python train.py --num_key_value_heads=3 --hidden_act="silu" --init_std_down=0.0 --weight_decay=0.016 --max_grad_norm=1.0
Each number is 500 + 50 x the weight over its row's rms, rounded and kept within 0 to 999. Layers, rows and columns count from 0. Numbers have three digits each. The size before them is the row's rms in percent of the matrix's.

# up: layer 2 MLP up, 3072x768, rms 0.0811, rows 343-395, columns 640-767
# down: layer 2 MLP down (transposed), 3072x768, rms 0.0211, rows 343-394, columns 640-767
up343 098:477481516539430419505457537507505613499455483402442508575502458440471554439577432576426508518487550479465423443539478504471413541488462578543358510478475425419470465509478481487517580446532449425506577414428497393480584626506460492556493462498486471452471558476483540491501558452484581558467455515566513463509488581438500447454462461530489542517354547467495469459529523457497546506452
down343 092:557476493489587549508501409538552447548555518612552514457503553531562497533502575523515566493501397532598589542464552438519525428511519454510636530489591513612513501477498439541494362546463487526514417536576511540509485421507591471466487573469536453613535488549470411462484430562453478454510484467458529526502543507598509568520534485424499496517621483562483497530453479541530441438515
up344 112:461504493501636508452502525517480507518507497532537555471408512560544591428471508561496446472489450605416433507575565516522478551519407499463508468501557525539428534495394482552555499465449562516507491418415430546514512442502490507470427520510438580477540502524572419496539453456459369479513496490562476484511457494473516531486470515564527492486540558522604409460456566490560455536535
down344 112:537496521578433478529462490495580503544460530502439432511562494491435483536554511409495529461545578454577519487431383448467424379577552583491573460466420489500554476533560543438446454457537528557447523551601549416443578538476548478530610499512538458492492549504481577546493543483466582528454450489508497552463470491480526514494538448496529479442453518463474514536595479488497484467531
up345 104:519420482499466456490530546577526570550548436500404522555480481545564490501528539588463563479516532445536373436529488511442576494537464557490479549526482496525472487541522492544603470535525446510496499547536531451539491518575522539560472489521478596452540377479577458465566543521554629500518464568573590464470500473533486500518489580459469481507426489468462431488436529577546442487486
down345 102:450510442566513533456460516456508477464446561454552511435540522446405503511526438418548495581527512497520627496524491515553398480471509434533545490471509469448477526463548509471467559443480561529497450465502516662516507434462555485482501523479542402480426572514435533560441509537512510533530546479386479508502596556393564453546521512528520533524547527408584482479513489530481610543533
up346 096:524383420484523482425563515494510433501464551441534536501498465482604455502456539526496539476463499472518497472391461433553548529501496568508466480458480553448475484533431491502533457444442517511423477470516566498495475586447439539479432511544578502543449459528517496460608474500487460552425425461419457454521522464534443526458559516449495476467551475476458482534483493502553448493582
down346 093:461543572487531513507458455527486576472455499532454368482513533428418522487550541481556481503502535548462560448582480532489400486552458476496556518569563393503512515492514467535497568548538472439566543441451448495502500464552549492468559570452462504501513519476471492533432546498522508498549615526603492541525484555508528477523465498521552546551470460477567509443482495454456493511472
up347 069:540459412521484495475461552501513474486524625451573462511597434550510490557453487474510482528472498549465519463562389494481513520464467433530450495523487536524425544609497543458472491429505464547564445486422520502440441502431603523441543454466519512423533612544566480500550495524511478483516485541498551494537412503618565425453502428442416423569510448449545484498561499461567530524480
down347 065:494474523474522544518476388537550440549452446530431516594448618396505528425442538551516528446554469397511484534428630523539508513530545570496526484498510515434539488434534497538572587481504557433473491527549484485600568539495398461576505521529520464505497410444479471435461548478515475490427507467473418489417581508435495555562532579524585579369513533491473525514501462513410512494532
up348 097:477553495479511451582560555465458457492447467477478494608386569559385567533534466566509524488555535510485454494554541507486507498614559474500487461373526469567558449520460478560448553549427576524388500513534509461525495604579450462506470554507501445468555503512483518483561559429490466393510573522471450467623528560471501512461530533510578492436505427457433489504459437495514503433445
down348 095:463451418521424535447449537433505565578519466500454468472548422425549494523474568542466441513439448531460505460543445514465510529449436544467519553614468505480489590535553519483471464482511496500648588444490511441452456343447511490448584376450513497452521519488573563506571492524582535587515391484525588469366473388536511501470387400489443485489537580489558492467501562450444511580611
up349 101:428523457518500537431466471458468488556570537455542533526462396477568460509495534415439581491518495532499566442461471455509570479511516530554486481507510482478452514445514481474514525467483481500492549546506510432450398559466567432452408518518470491477479476431427494399565476506553528467457574497473558522521461472460484489526482472490477546568468511469537456674446498486466526541443
down349 096:539413495482493554551500492527491439497438459493490516518510567550448509457561491543523402491461502503516486527552560552513474525469489430491506504492424501519579479495492536449491511498498600504519446442519421561514572440586449580469522446490446492505547503547610519562485521423495480510521455525507373512468564525613425574423559482502543526430551504558491430409587551462525497468537
up350 108:501439506436502576551561461512379488499474558473554513503453503456447445494503561463432522480515552450458514471485478506563554491461484519525443446452451590550494515516506494409490537450469489464550487551510399547462450524509488524537429474545470432562540467489603623515492498503554490358557546474511415532495506525473450429486449515415576508446456501564467476475516469547591484454511
down350 106:555561460563481479420450454485557452455484447491524528476552508518558583425462417498589459518543465495477538557535507517452468519605482502467511500510489422466545505510596536572533479546520525492441549429463544467553592500488473448460494579463497560466464509472430424503504415513538516592445453500473596495506482484506543562473543507526458489555519524371540552569458499459389475543502
up351 107:445489434567511523524525420489418476541515525543553548432495571486456500490436499474473468427569483522525405651547449486481454510563449483525543515453582505498515538560481546400570462401524369470532599476484589518475458543471526602510495541493553517599446493514506547502449483527470549468433500429543449539387497495485474558549371616500506439481511496522480487468545453473500491451558
down351 105:499530612488516519477530597403477463459487469492486497547503463528556512524584482597496550681433552451512612366466572507545560448481460546473551471567453497576520525454459446449479551554490619564430423490465446492482553427441460539500482448466440519478523502521557481498637575515512484482528457474435464471527461503579522500421588445528582475519609487532447523553418513442471550558505
up352 116:448463551473522475550519468426546543530504446539485444553501542577540468490502575542541508512517580371500548555547484490552496546497541539445515485452524518476502535474544497443621518486496442496454498452629623425467503570543521408542476429534511448554581489451450503489511475580464469495478505510425508495604586430463446465461467469437552536506489425427404522388400546424490537488489
down352 121:512537420529461527500485563576519499462533553454543556497535463519423488503513501450455442483500446602551477463444554475432450470486400455547552519477492493584500482541443505518430510495512569448552494525347352584538452470541483495484507583516471564443437546543529443482473528460500561559544537502593538567422460586518531513540518580570487485540468539552593416573523477568505479448534
up353 106:431571553538485463606410537463524415452470494501557486574417454560505429540471541472529493476508529477411551611513508529542487620499510481495450370465510477519515559508512470464624513450536528432419439442522569462446443503526574573452378484383447571466429544483440436567500493482562462495514466596550451480524470504507496472440510529451539479574513535524483467589400582592419482543491
down353 109:581438524495447526418590434480511496575579519547458514468545527520511499433522448497562493458581375513540470433425510531443519467521490515530556626482513565486478462520520576518441473492462481534513490563470510520628536567541441443568574484573560505514535479543488503456595551475484565500531436493458625531489477548478419489531503513496428550457448500507500480479579502424518477504526
up354 099:554560492475491575514419499532490501469443530578488555531539479515475435401551506459401462643533478429495487504492450513523466553446518515521483516436475449538487397533482476430546571487556524523469574459482464590473498429422470552442521589467449522619458414482527516556550501566525464488575499544552539580455574426483468410528536408489520509515501515482574505562541551522563500486595
down354 095:476423528489489466506516496441514557554573506429523472432431518525495535506471526494557494429511542555585503461464551487477575423565438494528527499543568514445564579499479537497433480509451519441444419521471555438498503482562495482570565432582530504397490655532557472463460535504447554523461475512529419429534429501541477586484399598466471532476573543546507546512509490495446549455389
up355 094:520521467571505462499410481544532506385580500453588490535473506593510463507460480595457468552543573528490447425529544512487575514528424608445459495478455484485443500415515581432449542484498485489483582542531460534520515472468467498468513619500580493472477583435505462517458404517428424531516552499496490565498493535529470275491520451529572512502582540525509572552534382517445425490536
down355 090:499450549498437594484536566501443485548429467550424501506538488384491524465423502333601541435515447511518592573542467542586443466480560392536517512544603501516513471536517466547556477546592570499523470470458569510447508535529583528463522456505403497495462440493464557479548590489508550517492453463496519384453473461504550672452451561453404493504459510465508463466480559432517543531522
up356 091:386491496537437588451517557560408459507543511397502422468498545480503408503503470474554554534494497521519409455444412478434481487539595454388457472573563477481477506430441500468436472554573512470510556530567586502448500485488538465587511499486409595454466510463471482601546473569528458438541526585488512526493379526467542500607544572464604427532511578556388498456526531477457451494451
down356 087:552480484466545396588490480513491502493543452516527511566576418444497552402464516527498467413530525441513546490598633570567495501440445476589543563481502459516487555593535446520609486553452501548525430539461409478494445486548435476551465588477577451550504577540519597428514475395412518502471425415488551500560588500555434496394466384517373549535524404453567555491503536479516569532502
up357 089:465417497483535455442438595530471487499521566509520520529523525424470483487544468480426429582528536586510549440443555448558513496506580499472486505455491471402512501569513596479562451408478504513552577433478501548471437515543534506461544497500556459452484472467473579450565520465458462502484448422471456488456485491545521510467554448489518464531506570554498501492497395542467514385448
down357 092:551594478495541529525507512503515433490501405445477476424454510480456456472352465502498529510523445422535448451548465576451478430476480505549500471581512499599479437514455402450484586493419516480514447570469399515474542500462476470540453537442499555532571550574530437477489493511500483487533484493521560459571530584430547468462437537554500494454469491470515533504479579439501427640556
up358 097:430453564427480471513551532462454420444466497560450551511449552582512443440445528426483386471559519550523627499498467537571572456475533511509425545510499474414474481502541500568483476548453451517481531443508512561591544504541393439526481510556528481421582423477474562521553494492589497491534454420463559469486512568512390580488504514440526531392494533536507540624536566451456537451422
down358 096:581566393514496499478486452501576541494545474449562440524598491486450576567462435682553520520515466503480451504573486487490448533519507506468571474541566488564500503548460504481529514506544547474469473521474576456456455455482609525504520500424418514553370526496493478455454521584395500544508570567584447537559486407491606425453565508530516507529514470497534496395442439522470461500582
up359 082:479521496482405575551474504440480455459503496527530420463501533443426450566520542509422547525452475501498556526482404517519582463446550541425531512426543484502483457557501453483541541477420475535445512376569469399484503487539404517438504535441424561508550527506509545511568484486414511564533479427552561498503449547511439475573489539433578430455511533534514511514525376490590501492559
down359 081:518505505489568417463518512516512514506555506500486541548511465485547513425488456436532488507541548503478418460555573442533418551499460468481468438581424470483564525400514530515451468478587507482525502606467554570522414502503539450609462463522545409489396519494508453488463410481566501497474458561468526519482526503482558533410504498575491565460500437456541477463480594469438510511493
up360 105:481516446505573527497414479401529472519547467479530426459576560564511545503443386408623498461430622449508456541500374406539436491511529547455450505442520449499531451538513489429367501570517492454595548495516605540498501426449560539495496458504484510516436414468473415494403565536466575558564479527566541500576570504658503505520573599405420468444543461504557553490512425530521503459509
down360 108:562482511551500519503482448607367432430496612517527550496524506483517514517523497500365536533527400526570434570415569628442536454492473483531550615505621520525423538439519515508547562549490494504452435537479417481510559502503490500506462573454527488497492546495537586507658457560487463515490541471377575523454526491335552542517421472583577502484439544569491519571481570496485475527441
up361 115:595500500418437455500530589548435336471485542461553451495584502508465489444475519515502537478540459431502507507462512515458513530455516413628440546512478392413386572492458462606594538536448487537558532468416510479576592510537484569508531552481472484457521488456465367491548486505562589493477548507466486455641479452549488592584537468497539529479456435513533489471533415494506511482560
down361 112:394510441553499510546435442445552544478478494492477607512403414499508399575426524523495416512482551574490582437529435481479480554552456552422587456484490520632586416509566541482483505474547496457476453553496527487378435417471513435492484382508475552522487455498445570569501503393425496503518467537415450548452574598555538409448458470452426485524539628529488527454504549545549471541479
up362 102:556459485544522494409594572441467540524528478521465527402479538577558485549473364502481509535511461476482544439529508518543415526463450479553437458477534563588494493494598519537547448567489585473535431526523502496484402571492482621540452531414531435567488452479547431502538421507553474580510414466533499506510546592452452609491480493471500515406601469571396488541458504555493542520474
down362 101:490556576449409457526491449516525466487471535508515459515500471476558530493509610538492459498472596532551489529528469462477574466472476431464554510565416461428562509451426559417413479447506414472520569527463494550472556449526511432519563535580508481403460561514521615462476576460565518412529561569522510501518591429473646351550454456492503496613390569446601505477453499491460449464578
up363 113:597531490569436482594420492509495531400507532498469493573514447447533515488567523415445476574516555495534436510440544428509566450477526552510417485477507485459489578550468515497457483532444467487442581516466472459488481665450463455468474556527392558585434489583465453531486498470574478447500461533531534457539552539519518382474491494531467510455430525502402480583456459521386531565559
down363 117:411389458485588540555446547587585526557544567495527488433518507501489492557566481446538411413540450492497448500528494490468430573500448444472556505562482505537545396530575475517421490511470572424542511401508526503467546462527507534642536482483495445417566617506520442455511494528547564511444525486469536553479488430466456655398460490478564514560529522514521468511482465482562452487459
up364 103:522475482526524561581500500445576471541504620505500527506480415427509513497488462490431499473535364518506554564599487517554443524415443559503451511514472572484467562523558435496535535496475474423455570422542480514576501558461412488492460502555422599484541428452582492419531475578480541474508469517427468454504521498442473533510453530395469437465479542529526431460512481518535547569582
down364 107:599404493471461626546515455537455462513477504596452556447493511530430559521517473564469468540505608475534459479429443508509563520567565509637500488439444485483481537511453497547538492509428545505570533552497525491436447473484535429555579492366604463507553580570474526581398552439496516552529445520492479495423569490580465555492569480604526549460530533493391456584510456509451494418425
up365 083:448593394538544542501462534499557465502527563412475448469478563501491531545498596484496522492475503457436558501533615573487544454590496506461463496511556572510501443435512540553571541519435519502575470523470555512561574474483433482456470515568484520548569502446380481491500483507499537435408454509499463477407517493499508422518516501484499504518425375500522451438495523380439508536457
down365 078:556438568463445472561539493434425511477518452495536581502506472531531498472498428520478423497540521506484480489445380447538468475475494515481564429473464460557524552564483420468507396489536512494375584451536412501487421528484566498549528492547510459433464527534585540463592526504511499599510525432480514500510482510549507570527495506483546508459588547447521530557443475620508479483563
up366 092:413505566505533491569543508554530508537493449590457566512450542409431577500441477554492493555596568468471507441501421528477499560481536513465528559510518436492443492602441513444484517478437544497540374568480431508530560513471428484459539530505500440437538532421517518439490576494496547483517524380475491527524477387637557575465442488461531510558507572443537503505568492502512453522431
down366 089:537529476485546518536421479449474547499542533474619480511519445584588432493588449452501491485459492592537538528504557514456551447570512502506471390499475555448517401411570527430493533489532536510418614449576546461489471462487521594563488495479538604503455427492415491549525520489514431485438432551472540514470481567460481544507556558541486457511435430488477523500549509562490515491602
up367 122:552459495521516460532447488500566404573520529461508470467542524471579489379477502443579565507456448439536492472543506444572546501461466445523463477450479576503485456467474445443546514485527510548542538494409481439432444433448501404485510579494558533485452580521492424487573482589600503593532448492493493445550548494465565481422505591400565520462493510526492540475494525527477540511470
down367 116:495543487532558499438538376514428556514409451518524596484515508605466567507506536489418469472466559505478556507493561501461492538501584510547508514583581439513554518542474512516451433465520483551564447510575435502542543564503491569522509386408454460567493448550524526550487551489480506428440533528498513471413401445463458475569556442550402509487521522497421483580513472517526452585525
up368 097:537502516530517527448568475438469503499530474502560442498512533463504506511550474489466461526527534466547488434436532463529605502439538500525453563551549505528416491446563551477498493387542510465458569603490515390509491561420528564530538562460591515451528545440421463477548564546485493448492472393509551466454653495399482511610506466445411453531479472471499493483461413500471494458465
down368 095:562518493528452510586535523559574513460423503440472556473509455547462486468464545497459492450475418534437505545599462532484478519491483508520595485506439454482509485493438479495475540575445491479565450476554427604562488444571447425397408456507445502458479404512562548498496473487524471590455580556519416534568410524579500503419518478529556550484514454536489552573574591514482526498561
up369 097:475476432438474528539574583520469547560539412514441472398487559398479461511454418597501385440501509446459648554468502518456476437555481540541397541568496555466515476449456528457512536541396554500453564459508524562526455357520462459544547528571482477477406521465533476560504462579597490413522441466461513525512512538552535452516607537482518491543531340524367486476505577406554559445503
down369 095:540531575511543443517461433507541480509482543457519540604504519595548535476523488449495600515521472455517354444541493409560514511414466443435596489365515490549516529527538451522466514479547520489545409520481441470433553586519538476402484495432485595564589519500485511458485551550442482628490523520529495499491480497493467521408414472508503509402494586460612513512509419583471436568483
up370 116:485457481465537535474467420538498487516471517484522464524505512524551479513529513555550401501643454470481523483433406503454530495488461422521534452468391466502437490489475430514498557564500574508495484538609485559562462448467466527487514570527508569522508534492416441507421563425480492438497497515597543518542580548554470417504482515447511490513515462450484533556450537560499523476465
down370 116:543544547465504499510516544467500525496512516534452557436494500532490465504447478476541540587409489535592470456585603593525423519600470561477533521562586537479606552502528561489559447429489531443542463428431539486424549578603563424444463419408423497453579470547577563541538464562594523471555409464464469531497486536525523547440464475543496506502500558520504481484542410432521547501511
up371 122:533500384511457555430413430461566514568482552503405497559465498497568622447469581508482479558585534523470480532483516543485511419477542481593504441528448490578571447565532441473502494451437532475451501497506542418569501640522546449446488488555454497483601439551551545476528566472459526516457432538435499479522487560503450510442585503458548489563483487503525415486526488449543587602547
down371 121:518515544441535461580547601565416522470517454507575507480529441536498420537465459461524514512479480554526612442517474493467627500523463489427550560459522489505493472472452530474511502579582520531551471543516431406436480355467436526558489439465535480499442504520489532509423527570520540503510573464550508477510572502498526430504424522534503531528554546541414570563520480600460501430481
up372 084:480535418559559475545521484512498473562470533460476435509498532459513500577616504494513486508435484469523502546475497488445513509468567424483593440524470456523422564482530628484569458505606489492540530520539448478514469451432389442491434478442493436551466445507493525441523482532528513473462433483468564497507531558474544554459490454446548510553567498594478523456520419458485486469566
down372 079:554449489429480485440497558477519510547470521487481548442504447524471491479422532532511515559521546475533570470577477467549539480541422551476430546456529538517546452530499387504445601488417516514453461541468573525535517520524550556534533509548473550433543587491519482597429541484438496457490550545571505517465518443521458475496511578555496542459468507411569443505494582534503477564459
up373 100:353467496525534451527541609566486539511536537496490472468492518480434509606534471524495421513455448539527420504470526483478563598471495527465457533483568563534428474488439517493489507602435504554531469524507497607548494469381558571571525444478558547583546493457471507544421475489512487484496460527540593416399504475467507454478389547570414530465551483558502409520586424484446587450496
down373 096:563517584457435543458444371459424412443525495500427520549505465525510486455446484432515611493529560510474529502493495472477439418537478516548557472505457424476531530539565465499550507453502415346513519459450499394475458539597444495399506540543526472429383479604572546474573505522538483549512450562484394576615514521519500566498591477413557559525505523499488532448439520539561420580504
up374 092:495410495430553459493516558479562490550419565479490568549502562512498534503467482526492583483549545523379450497510471467474549438499450474456398494481526523537448455484523509536623387467479463462467504523495534437524452447526425504478495527507425438495486454423543481476470426467531464516542421474568458526511435504527468515437413477494513493534538390498423459459544521518490548530512
down374 099:453564498600444445615511457526543432572570446469505439525550511498487523458492514407551587459425524559489474475456553558486518564490571550465555525453498407464560492506583448479489548463604532510455432550484486513487446552437454494523495517481492470437504471489418512528510446445536531513482507525423633574530548467492470480580544571532481569480478571464505511563495529508487529488496
up375 071:524481525534563448562568600499541456479461525503583599481443509553487513472432515485460484521634541514388509514546566496567558550545509494536568518410529518439401515444489491571467403519478464523527547500530485560496451567543531478533460563475527503533437566619573480429505410486496537551529474535566491496473503605472494438543518544499439553474531551522479481502479446589580480451557
down375 066:467533439449449525484448518477480530484516530477461477465588477486491481558522509472556490483443473482590490518412455478470478478403522482422438499542487490569570475559484539449542603473482576486474466466463504479507539370491465553453498430570508520469522456371457567512502554537440505460522536489433507506498501372482478545487525462587485453464485443433527494478470585411444470466465
up376 110:588453496518490449498556511591477444521480495426516542473467518487535617516539404503509464551549597545501503550515486459483558462547481576588528450590554491463569466426579431492501552443513510529496524504486551515583561473559532493436537452464549460470490530555538435499499458533484515436467466525454487524456526492421404508584525515473517378531419592525537481387450528553452461552477
down376 113:461519526438539540543425490479502571452411557495466412535489427568424374470557596548502509442520439596488428513541400567474577492458543501506489488513456583561492483482452505449477493586491485547579484535528504511442488557513494440530509500487547528476478378463512505477457580460515525566462441418603499471458407462546518490493460457542499619515592464507483513517536453421569609477602
up377 123:440413561634482523535466556504447519426499563486545483478514464558521558520554529522393540572524460471564480555522587429444400491446484538460501541478577504515454544442596520497488465524485568484540525453527448450480498440519522498489521489532413478540559549482581477516481603440473505486519565429493519490582490494478556535441555569474516503499468537543479459542582444508497492559464
down377 139:450600497433514461535450466467451517678494497500482507517419546422505576576548536571601482514492443512441501393471501489532608516506519480450524441467472450505505504476492533633533541559463496559500494442480476465524553538501536550497519467473551588556387472537443451486454493498486524507571630476508544478464511491535460461560459420522466566561509467537413517557445464518521558358438
up378 107:509452484501546484628511559537497577549514520469490563451453498441511545499463504482467442442446486489481463484488512599507537454463554526499532487348475463465510546523538528470507478506494491435490517553509506474547482520391592509491482484433471522506551565499521571554506533415469416489490468525507483512572472492512458472386567543575519465467505502499445585472484474472509551469548
down378 106:469572519568508535433485495567472430489561496501482494581516571553579450545524465449505538514554506471502581491462552453548457530463468456476461528589563516522491431525489475565480540574481503565497495480537470579455530466516385533507517496585452405492427417509443458443512480532529589468400530496472575543470492458483501481628430428514476534519505468590476412529558559457484476571490
up379 105:479446457513502603486511506529521433433462590509523484473526540421448584442491465453467504469487453476500503535509435492515508495528530466485552543536450535574436516506491465424397612439462582478515522520589603521520411566494524390478439509515496539478570549574531499557556481505540456497551470505555547469538585429534587530505560410500541499473449476509534500541430486476549525495468
down379 100:526543538497473432555525527542500543564572426548512479476485491559633460495545577513477500467476525509537518422499551479560536527484468525499526444486570513490475484500538526495580401504511415557504482525428393479436521478542543563459607540437511486469472511490522502493375523500460529486477533468461510510488435515506416428393444494484542516577552538500466457489548508527493533565477
up380 092:460604483459462488464436476447490512566573546405483475481436498533453589462484458411465519463447485514472508399532545534478561476422452366546454467560557522526514504537461481452443524386544574411448422465540429496423592497440526579504443464438491531499512522548493557562494527426460491451463578540432592495525571429449560457534511516438489587538521526450431484418499428538459507497517
down380 093:495448514430530602484488488558559545446486480638463516539544528526585509600485529612579553481498464533541458563442488464587503535521457603499527531431440517434495406518475501579558534580467388592542531463545546562582492535532402479552564584611486488527480424464506362481510528514548549502504430537548467493438465526517432474421474445568514457510560428625551500533430536401464450527451
up381 087:518557535530533591527523551583558464517465532515501513426457526607416449509549538482471509458446510455500504490529479475483501520433580465538452623417476518537466541578416526502458516489527519510537538519497561434478465538495456505471341537484496510474545467456510486493547486478567528518546514565547484452570521548508495513406494454620526537514510591476411484461457522540534553496558
down381 091:502510501524522433468562420421493500555466522387480428623545478421545634480498517507509437471517482515439457520486486522557538472478445563462559371471545518528492467383501538527522456507513440512471493475508449533505502546525520513546523546561504549531424477543491563536428517516406403458426502522472529560448473521478469480488528546435468451572504380530567551574501513413385437512432
up382 080:539546538533549551547486457532574518482458436460488416496505516486457484513460467513480572536471536514548510462530518597533496524476448460475545487446575491554501531508455515505563539450514411500394512439541412455524494512508466549451358523512616541549578452425508616551540563511535414544515467489405571504394452548448474493503492437395577481477590506494571473493551436512384440529487
down382 075:454395465440401494498527580453474503503532560519467530498438453481530540494467493472522423478489439501499511502469480448499552540521573557523384535549468543489526471479569559536424445553464572461551504551423526530465509472483483438539646479472430415511444537568502418404419432463413608467531503535575470461563556364493509458515414568530462536567368475533464505474503570538595516482495
up383 134:454504386463479568497516506464555528590493521463550488496517419533482501510496527620566469472428505526469516487561523574511486533528494572515455420548502528455418515493397588442493452514575475453533518563485553456518485431479470457569553433338520466506526426531524417469456479463507582474498439489558489505540516516495445461507457504473486496436491456484553478472557444438462492561619
down383 146:527530598518558441477518489563489446416556509513515537557445622492517461526506502395438575559555533471526480496434469437499473453500533490489565540419505449501580429486527410542534551530434567504487472515478510536531473551449495484442449512639496568495506554500530578483545480572450441558476560497452543500484499518575526530527522561530496550585459564484463545561444537569527532380374
up384 099:551430488502578545526510500429470462461474470462412433530473398480476445475403527541527492552475488440520553517446496503390477475396518523501492424422504440482544490592561467495533482514632488536520482524602641518495539467431486562372476517430516506545510480478486478475547529469528538519531448417468550563422603461505484513587477400499535550565531498497576535581526494496504474535525
down384 101:430603475515450536474543554536495561487501464555591559497497545526515548449539469465441533450543563565485502478545535449582523528525480499456518516511495493506439444460402461550448550494421460602462582463405372445521488486589562472514501469544527540490518472510497544510518456532408432501520501510465529472545391521465546518451531573487457448439440523489499482432508528487466573470491
up385 111:514548415607419491394448533416515540514460512475615515474448593479525578483450402446499529416505521510438459529457560500530473477507526453489487459479522513546545492372533503458539580533477557560464466492519493540505542452538547558468459393519373505552522495536460537470452474514474484490426549517543511492514503590498563486420414514547468417526498411511501471385449445490433600517514
down385 109:507455531414466516581542498569504450517549473553408488495515397531542492485503589446499488545523513464539529453542451538472552522535536589462557541542525566496471459519524489639442439440500453474531508499494600507530439598466444402524591624486574545490512545471516480534511551553493482464530424553492489479455490473531417503540570573449550592502493554474477556512516557535562402480452
up386 071:539471484421469508484589483489494488530574526516493445527474521473475457471477419492508456463496489434452483433428570457451518531505579488441506571409414484430428495470404523495521540490467524430509549501390447516503521416551570522463458414520518523527370452432444545580514616553398526372408567529476487586539481543470568522432552575497500479435450436566427438459546473373540526479452
down386 068:518545515530527469535387489506488542448453465494430508415452492422496578534530546564479489532482589532486475523574367497523531459533398576519594570535541538546535588482582477478431464471476434549476478592596503491521498578491426487477571573518471498469527516541546482393539380471536473615553411483563482438539460512524448483535425428516501450548557526463612543564503507537481500518545
up387 079:553539550582544490467456583478473563537511424448428600579450600470467566409528512457441544457427449459560433500545501482492510412445469541479418467508523435445497544498467535459408540525591469481481563526402542441493558582458501500476435560498542499452517480516389537525569508518459439506508530577499445460516494483586432516489531435612497452546512510462552527432485580474526505472411
down387 077:468497425444456416505526403511470410534463537513549438501537447518489426590423428569551520464530529494399574515510543509507535544504512511520575478479503597525453469522506410517618459481440596529490419435583493518519430440557562542543618495483494532439489514451545467494505455461571542490445526429528559501455481480400528503551474522371541549390558487491519483567398444510456477556612
up388 085:584616574550545528535549478529495422557441510535518470485532483524473464419496550494477463517479548473531397621575468416462562519461441472438492466384452471419501539498450527455495573530499532468442590532573552571529475445535383381502471552446496511561531506494497474503439569468525444494624460527485560598478533562436544451582389511567497447459477457459518491497450535548572506514550
down388 082:469404482485455481485459533476468575540546431466421466526507494454481507578503381520470545542474450544461603408475504524529471564513576541521530583555505543500505489527507462493490396495514486622493411424438516416427456544537668563452466451542509420476432447466572505436534398550502529514412534510514460510504478472573390501397532498486526603545471502532513501500535374528515487529469
up389 096:435464556476595415549454529426535439500523603427508552565510509561480476524576396526643470548553478499506524530329515612511411503530521559514421503582451454486530518493446535462491404509529474447572517392490469527506542553486539461428496445505561434419449519517513417547557523478490447467486440432554378502429590483499468475443427462529506485476476511426508631444496481418514449502479
down389 092:557519440541442566422534458543489513484592507555531464412469565445496480480457529532392603451451551532519471445570509506474534526472506359530509484426504518525516487523515502546538604480476487529417510591441547455557430462522455556541475528445399524550489513472490565461459482525477518534473489489479660492534438518544576503575517551481456582432546511580563436512526566576469502499482
up390 092:478522430563499504453463545531512405484505549447551534557414509509493508488576478533441567545532561461525542462485461513501447466490542434553421495516575466464529533641533480550496463475484407443488570442517499446465617533508513566474503466441481390555480517529494421598575432455427523506470541430460474499536450445532461419510452406469409439490450526476517561488533453521421501477456
down390 093:514472585473429426509526431484476579476501469569448413545558487527483504540392504479543485390526415551535416437527546427518539508527487569499502464509398514573479522396531520502512456526512568535489445546524446582500495500537492465512488553469491503455519507460432516466459491600545417432494447574475513505518567577447614534455448563454569556495558505510511474533410560515630556538563
up391 080:376579444441468463508490588507520457490519588522470531506488479576487517467456535468454490363420489499481465468453539464530491512415438488423480557496483544523521519500419549520510540519442471416538562524415504431428511470479588504542464458498372466573432525415483462572531407456429457482537555455457520480463494588497547429417494503521441566457423510438468501585535484457480452495442
down391 077:617403557569510483455496427464511464482497422470471485489484468399580526462520495550525490593552488458544485546563435479518531464597535462511519462518450490513454542499515470504534478461523439604491444441516497561589500436536435469405537531474586495500549452593527491466498598491557498491432418540555522494513503455499467565571552531464506527567606464525526451434493483491547501573585
up392 104:504493553426631484582412544600565509542458589475529541628530570505520469531592535409551540442541521464584401428461467606498480535494507486570545518459515535517426544490546534526429512402405506490520414486500508470424484463443503536535468544556574494505502502470593539547562566521591525539434538527466530528505465493570490473536506516453557596459514563517486491506436513490508565583551
down392 108:514577451582388529401476476542486562529493387460568565498484518507477556484548474507534443535420401482530483557507496461471519431581557550484500412593500460462538439488486469515505504582545546525514501451517424505485535508502456410509639486491482449484452427575449588419456541521520490525495548510502403448495477530520539522422535462445510537439504572518462494551630498453372408540510
up393 099:445517461489506485531460439463495461512464536513435531478498436486520483516443572502396559408439491463476501510420533566616519457525422508491446450543503475534479596574398470417459440472589453538468504429498596453473479432508483465591420497462492522538555530518519547468504433430490481468490406469394530587534495402564510466456534519597512582527593536487533455421413482590535534573540
down393 096:475512508531468538470537533522464519503513482512554523540500526584517544498493475449559450583589532530588566453568461461381507522521543522475519545449502514411539444428590560573524532537459557472520494578550464456483541550510528514455561533526530501483495493469495512512458599581505525553529589501609490428499479589469460517554517475420470429497531497546481475585574492385480428423477
up394 075:467517429564555511488363536459539503561618586424491500560483546369466645427560459408472473489588493442705551560391393586547450436378454455472527519420468477595479501479445475431431522476296550565481554496503377491421535506515458473408559573522466494547526463489536540465581527406490616470525509416505496514515469445492491546490474496566472531460436426544475499472593455517492498407537
down394 070:476454524445439473524576465521526517484402432556511525412473443589542464522467495550491510480453492493374453395582523372455513521511553462527494463502539468473468449558503535483558448505599491454470375485502644553581464462464509543564452468430517550496501544527460501487500539512481434488385442548479470476446559481501555545582471541440486477540580544515582459507457452492535449527524
up395 106:560488467457500525444514468430445457524485483606429540547478520463428387545506448528437464463597400448501533486534478560500435566454507479544521491527481498471549552510515509524534531457515517478485473570532490503458541486493540503456479526475431469460487536491507521545449455441634466465453557438557563519481536534498457470458529464560408508489467382445518485595448513434595484449525